python train.py --d_mlp=1024 --vocab_size=2048 --rope_fraction=1.0 --attn_scale=0.177 --extras=["paired heads"] --init_std_down=0.0611 --beta1=0.9 --grad_clip=1.0 --warmup_steps=200 --schedule="wsd" --batch_tokens=[32768, 65536, 98304] --train_tokens=435400000
Each number is 500 + 50 x the weight over its row's rms, rounded and kept within 0 to 999. Layers, rows and columns count from 0. Numbers have three digits each. The size before them is the row's rms in percent of the matrix's.

# up: layer 7 MLP up, 1024x256, rms 0.061, rows 869-893, columns 128-255
# down: layer 7 MLP down (transposed), 1024x256, rms 0.0612, rows 869-892, columns 128-255
up869 107:450473446535453505569399614517521434508428589567453553484551481596496542497431510578401481481492474481540491481534426489603527616492508503485450496489511503544530482549504594477552459468523573460486421468548402482498505498482524514483485422550449480442514473640530487533469544473510530435467389505541448496551493434456507419544547441466463426465487548485530487518497531491526486496494
down869 104:541501534529581479519520377443488601420499504501467522583522503423486487431537598476491521497455552500436482569416538496571540470528555490476470490537501443471549608502553463492403533510474458562501466568424462509465519536468550459467456537438579529509537579505591516418497503524546473475554495490483468487516512449545516494497414487565529489580539504481498508521481551501554561491491
up870 099:498549475565474528530554426441539626429490438547575409566527483517513547518533595554568531479562506600478590532601469547477500463524552584512500501635546527519484552498496448533602530600438493437489474576409530406497528541505407506491525386478510473520511502566575575504517469458475477481511491529438516471540510458466507573489490528475502492521510502471510528595557515469493524452542
down870 097:477484580484497471493475532606459450542475543470491548539563465518452519556504427422404446536425524470424502459460476427465472553513441465476505496477446428435540476424575595497449485479508474588500507326488518537472525464521586522536451561511497527492556538422433456608476522442478434454548502496488547471536470420599545415497461548508515450463469581530425509524512490425509456507444
up871 098:436391439436464500506464460519504519542498519473460496473435509449591564551474530496410450438558444629505573481505510517469499419544459574426428545576478508461600586434528473434520462538440446501494532496534489432405422419556471425491497568494534478578494478521454572496359479517470536530474630462416498484505521547547533488463521444499497508576475499530482498501575433422473521531415
down871 098:484574541507551454561496550478552511525436459524595586545540456506457518504442457541543499478418542404491579449539490407490557569505513482573535533403485518496379441547390549463523500429529499435539470460560401501540550506487471572482490541513582489460501520447513502535576511579519483447500394530492571437492534400456497453554510548561465472466510467468497455512486496515526528521554
up872 092:533463567436456494519431501459449444442480480477531547483471550476577513432491472411459472468503478485537518477553468483503479406505499513524523490489499448527480521444491614452493494520548453589489552445553429476440527541536477461504617497517597459658493564402554535437533534480449579431506565459526454550506517568418541500438470520534547512446515488528492544526510492560470457403431
down872 096:455513477547486472516481464490507570470553516464410469506499482502445450432515505516546560508518654516449468426434538585523528513586483463550449542508416572510540505618523429506584508406499496379523493531490478534604476430454534455563460448552494539457523470488534396439452499552583442582479572526451548461507518531507431464546516519474475556537556452508446502344460534425482527563502
up873 101:472479623527459498569441472536523574507429439546411496542557508455530460489446550427493411525492493604469532460535473360480562481465431487508512557568569511499508548489460494461468436548463465604495507544455478434506500542487526517460547514540564435486471544392519484492575616490471527441504472403495517596543481430490548456449462522557464584471502476481529525527533495440489445456467
down873 102:442584418474488515456511484446498498505594448533509464440485409514460446550546500579472566589520459403541436503429418519498446552574503494431550470505534524476488444454560536514468495455497569510495528506568470568533459534448534480476475521465472504525487415539456394462474515465509516607438482583487485527527525450530562585585456459424591461448550545471553461410490476502480528526506
up874 094:504418559444497526474538398459484509541423460530548517391513528511483466544498499487416422484378502457555404541466489427535535595468514575496565525556488559514475565462612547479461486528409495481585559601496552392477480430417489491457528473536608571536517530507563462477572463429489463445376539456452514523571404501472510457478451451473504480424496501487479426432567471492536539488410
down874 099:520566452521560511452498524516473503422537478575484518553534505431545462515550505507509560530513492416627481514493525530448505449613434460591495483530508450502460502480592495561500331492455419594459622439561478524456428502493513517483469437513515482484523529386543536404440484513530484515449497433499529518525515498606448568532514502579483489572535559551470563577534574602467488538662
up875 097:528521452452462517527484557430493549461543527428538508451437614498492488504465529528461470526470399489412505498458502480546519505484527482463521541470533392378467481507568500516460512527575589484521409525532443478458526454414464432562584462522398500473451499598499557480437578402496535430465496462540535540527588539616577556458609562404568479429478473506522416489465555422455504443569
down875 100:519507521487534460413497474494500484545539494556498498543523449497473477509449404444431504569558609505547446536570562514420499510458446488577502526525519545526543520485448534523486532531473483406575517463556592501547466531485534497466420488503482534505505476415620501481463558530464620555525475580401534502478440581451474432464470491525370484675479478543526498580492617482491475555513
up876 098:529473489469537512430562538536465458408418544563465520487535437539423521443460508495496560568412456402556566511451475418562461517519552501553489509546437439470535572487508586459509494469488559460485412422434527398471470467456490515525536445522480593420424494598579503431420585516458526456492577466524504546499496504523504448480542472586509525439499453516567465480436462470489506495541
down876 096:473514518531468517507493419514508526620495422427540416554483530493550474489416540443461386387535480579464498460538530588493495600524472525431521560583509542543427409463523524566504362522499520529434608487572510488561553490522511506522491528581565465565600514452497456495517460473547477421462487520475542463507444436504519540506529515399476454535450535577453500440488451529481453489484
up877 104:564527559472407498520546518550450393563497509471442509477530501511471517489465467495528450498431421524588434517496467486474456474445572519520410579486497488592430513526460549384426426618452453559546592531480498443518467540481532526543547416494499457496590529520547477512599481514516500526483489468497579540529488514503494464540480574489410444431431437550489471502569487414413436405499
down877 101:505452603557568447542531415553438478470509526486484463515543469433542488515483503463461570504534556441486471509510451572517537491544379543557604432534482426389566483536589481618506507470609457386521454440490497564539541471435448455470416569515474422502457461515429544565469549424577473551522530519447536485558531493499547494497544475453471518479568561509524508458513504549582512525420
up878 090:541486517500386527490519510409496463543576432527509440510537580482556463499468541527463412388539418421485487402517543544436479541451458460428455516558435527440588553508579402525645492507488573438574516422529490492486538544494527489509594435491475463567581427507572577544407500469546420478469553474397543554404443491393511509505418519439490463505479565553477500538475490446515517545496
down878 093:466530526515506450469465530559583562594504508450506509450498412422500569508474568394480594573480514531475519552429521433474527477515601545628621619509587508537471502445431569450398517536509460617438447531560512522508479396511550548495464598601495553394526527546457391459514509587500511502522457538486503422541572471529575532478524571507543481511527416491505538430504532516466473543477
up879 094:607495559531493571575537521490480549501475552557515521490574400537439498488459559493520576520500390539506523501498524471511444498510508508534485537492512429433524497457554507383509506551511491572612456572556514441510467559568529587507434562518518555423456424608530510438429436405527468535450495474474497442518477535574498493548446543424559497461502510481563565537469486455408435395545
down879 094:422573471516498410418496451543530491467521414444482467592528564441557436528536509480516603516469599429437468485540482512445514530469496464491478469482529529543499575548442524586514523479429450445358589429467442484530485496396482406498540482536533475511582492487423510566568521558512480449531594526461500513495543537447521489426539520545463474587551533564457410468553531485564554551403
up880 097:508502508429480531436518474559531510459543500531536522473462457487585493374538524583463510495427488487591426539435531446520437436513490551439495561536421466522582517394510472571536446475596519534531444470444488513478491435551504522525439549437521564512408455579454517472543470356556434476535537543402566513415473476543544437556424599514484533466627539547598450567518497419538457433530
down880 098:480498496497509544653592530502603455484432460422492477429485619532493487531446494428387522471539419558441563505540574527605546542460557473527599462543505473545429541535520536444467658472460458477452505403456562464517538485479558469529515538530529433445533589466466439491411534566449519537522490470477493416524536494533490528580534454460553488489489460526433480455451421554492539540429
up881 090:557455420381431541460469478565539527485493529526547524499536586567542511512499531493525497449440536447478490473462405413599559486471501580567557534560367524485426533518472492546381447532542629463467424468493556447553440528486419447492569518460431459461548596553512500494470463390530511414449540452463476443508463576586562523507489476483516527485541418428443573523474427535536551471428
down881 096:488494534490535514437449448493430511476470469516553488573464434441573427546498455542583486511570497554503518530501575532435407536513588404522429477468456530522504480507447521514511528527468473541659600490544479443487530474478435551436523565546531440460525496351467504550606519670478485541559511419485614502470498481514491544453573515590465519529495603531512588494522507464545450507497
up882 096:478465560442447541441541440567554509469575496464465507480550533533574537536472462504468425523574523560507497515613523490533412501502462559485509506521440505591633477477409503424510468581555489577524563537584469532479530550544416526545477550543456443520449449515468369458537422479515500390566509471452466511468479477479521529475435514522487521504422484543583524530534408470506402509464
down882 095:555491515504542487582451528476476497513474558502523530479431376522438505524559521476497609516458459481456495515464409480503599525474490508542486497491544491420387550499573571550529580514535532483500404519458565489528528468448587460503501479407528562548517557426566578567444552472562450519404450470559534496531549547505554460564495428423470473519536480493417425427559513478510547479603
up883 095:558540568548540399503477513388485529567503417516523574525427611501529528551597450500519479525493438506551562455566542544460488477471539463465392529540574585512557556537439540555520550536498532531406509473498525520449473466547523494498520578505572517525455347493549588456507549520510548510500486462494509485488495498525583378448514469544461534525500519435425483585448458513541554452537
down883 094:520443493450517564495574457616522429347486527497537423480527423540409475428398567507483466517454547478497570612489425521508519490490464567527646451564437449475477443503592539432471497480500539543557512565523417527562547553492488460504419429494465466538484615496512454586502435533412420484506479460506455453469491511448418525528537530563504461509560500533554451465493461519535458551499
up884 085:512562564471510514448489458521549507413514454515569468480584434515508550513479487416505398533551521512485484591534527460566440501521507525530462502558476455436522579537538634490446380368403458523410437493455534428454494512424440486511481571500498467507475571522387431458497472576483463531525555442482520629527563441484520462423530552552488572493501460540533402586536568533490565477477
down884 086:527493424526511491531539504455455483573553537549411499472488579429572434496453572562502524468496484496538440505483492550473527517454474462495523516619527525557550477435471340578540566594535601520600459532518415484522522466571537530504522422561521567486526482456562593434436523383533486449413458551511428402527485530431474528564391409428548390526414477453482596501482457464573505560497
up885 094:530609503430460469503505510564473605523533463483470528471463472534458512570444604451425441554494520509461601484566489457545592470436475563448484497511529463537519546472460466526564545565414533430498432507440626479527528521518454513408583528480577557436443510490572520595419560467441488481471430543421534499470473430557465545427491599473577570492440558541532584535474493499520503529520
down885 093:515434521523556497538467551438502488495395538550542417609558542468530464472466462521501573610502556414503460535428542597543447548474546426578561585589420458398494466536532498540485504512595508547559487463572469542434527491475533426610392507490422476567547491569465447444543481507563508538559583503469456520604583533512477459592497440469458451534484549465464469472491482465530499411442
up886 098:555559514406462525503476550441507473426493496477508459492428534449536432500442649518414508549499417478518457432500479418593458583479515550481504472576537511482592582537611586456548462397524525504435498442451452448497563471579493532552532465534617479477536483563547633545485555497462494453510417517346493440546466459547534511456472488486486504470537469497554579485509525504549538477490
down886 101:504509535435586495485581495565405456623460536518566471596588469531505507520491384557566573461469445533457548487461511522497466522527471458546442425384397448542542416541439463459492476536517526477488494478485525551552451569407524468484492518457448507513467413457521441465436497596626477439488532479588553496576571524463453520477498480461464554497466506442421478483551635461558433515519
up887 092:405491554481473494524599562472538463476504485562603500496429533466552428512485524506451525496513458504448455538526524483493507422576511511482522506478527487545578515474629409552525494469640553457482518461487493480459522530444400446523482520479477495510473425488422547435443492441483494464493539487501577503508430509568475484500457556463491432507358592580516587532560484453439482517440
down887 094:612523414463576518498507409543505620597466525425460493499567466490499545529461544507506530506544499516552522477461493460535514476495488465416417532531494501520476562542359592487492515498424493528535469513487479467550495496498569540471550488562526500492454574479567447523564544555473522475518488521490506514526479594432532501548484469513454674494568454422549445458463406521574470501576
up888 096:574579490436484521480493527479585542459494446502428538439394558427621539429554403533400417581423504520495570533501497483491460418481490526492518530539505409512461489462442478505513541503448456599455516499492518483539488543471400554556537577506516499538441605440502431480425541438429449470539445500549434510529502549507565478471518530514490517475430458524569414507464426533455539504383
down888 096:381465528493445556492526533568405483529478590494570469535594440589422429552394608406624600468451518518524481481537554548535529579515476441485391510408529468492490524513581522447504478482506589497507458512444551515460527501504475404409453515532558506425511438589506615490533455506500514523524529499415546501467474392533507441543569418509485517544540545496489458568466486409529495500620
up889 092:501486518465557556474491537491467515415501510562540340530572487495388462473554488508552577610426526446459572490574442486507562509468442561568452489454456422468482567523428539496439486562511543419502477505583478553569433522490509546434529436448404475510496497487533433527506428642502465545461495578505542464457528408478500524609539439505487495516559471424549461571540508544418478421472
down889 092:471518437543428404469524545518498518588481475404524629513500509562541566490454555506468423376565503549507505456396545502452422497530497450408537534519540636516577476489538457531533511503504447528459483473468434488459562508465469509520491524558571463561564464543491549476463566388458565441461538451495447526530467539499521534437499506517467482584416538612544517419425453454590526574529
up890 099:545484476506448508481501453349485455510463502527502494480628538517506527501450598514432430631476551474445506512456533489524502599504491473426486546499460442462517438450618477551546542393523520452507547499557480403429502580429426539482466566614477553536533547454526575516467510541499472568442540554484602486514533528586529536508587486496449521487544516494483542466519546464546534431428
down890 100:562584474593536483526424486565482551468515494498509468496522463506466439521548393521576568425491475514437442545464501540431513409502541554596519402459507556518543543561409540480521463601472517563588542509498612608526461489564529562523490473446502484453468526418569449537522507482495456437525458444567485443530400496457560481554446519475553374529450496512577529506554511482446444474606
up891 101:413440495485475499576498559530553492553541530512473472475486505407515448421471425580539471514477534490549555515522568546581429418509469489474544564495598544636480469345552569493575538497522529424368552485523428481490488533484472518514559511507483552588602502410427494564519503463521517453560479382482475437455551544498555437359496484474553459545561409564439481455492469524501463484513
down891 104:441541578566587465471570482470433508470503540504457523549494471625542534546515479541444545414530460524439481505484392439487466567523549460550478491568502496535450392549454422517427489388528462613544516512486424548463502505569470489456490486523494483391588498476418482456511494441536542557474589539544476566533496384444477550471460417522599410505391531415459497574483517534475563553535
up892 089:486467356510425499545434456528444529522460561524554489497628392426415382562519488466438567532513488506487549485521450458491516551472641507467466528442536454478477452486420524470451505535536496510619547521518472421487462494459655505468493486547537492497519489519562484454580428511515509443570575463536590472579418492567498466589459443566537581403513560497430562432565513424453521525522
down892 088:550550666490522498481561512487485524436533424469503471483441580594645558485432511555542414498514487486569452474502513536413483473416381481526548490499457549486556534542519439475595531482477479425451519523458464536522532516431368448589553488524527505465465517513429477432514557458460474471439459531513488528474569511503509480441591582473509402501534449548546450473506505550559549472430
up893 106:524509486476514557485499482507620515559451513519452480472475431442551549583520461562414402455557464555509544527552463472613460488471484650501447508618534500516495490482507490386498583444570430449448506490529458473486474426494599447518472422463579441500443518595446530492486664508490551544440518474480424473574464474469529549466506571494442466575516516549566463588495482447529465572489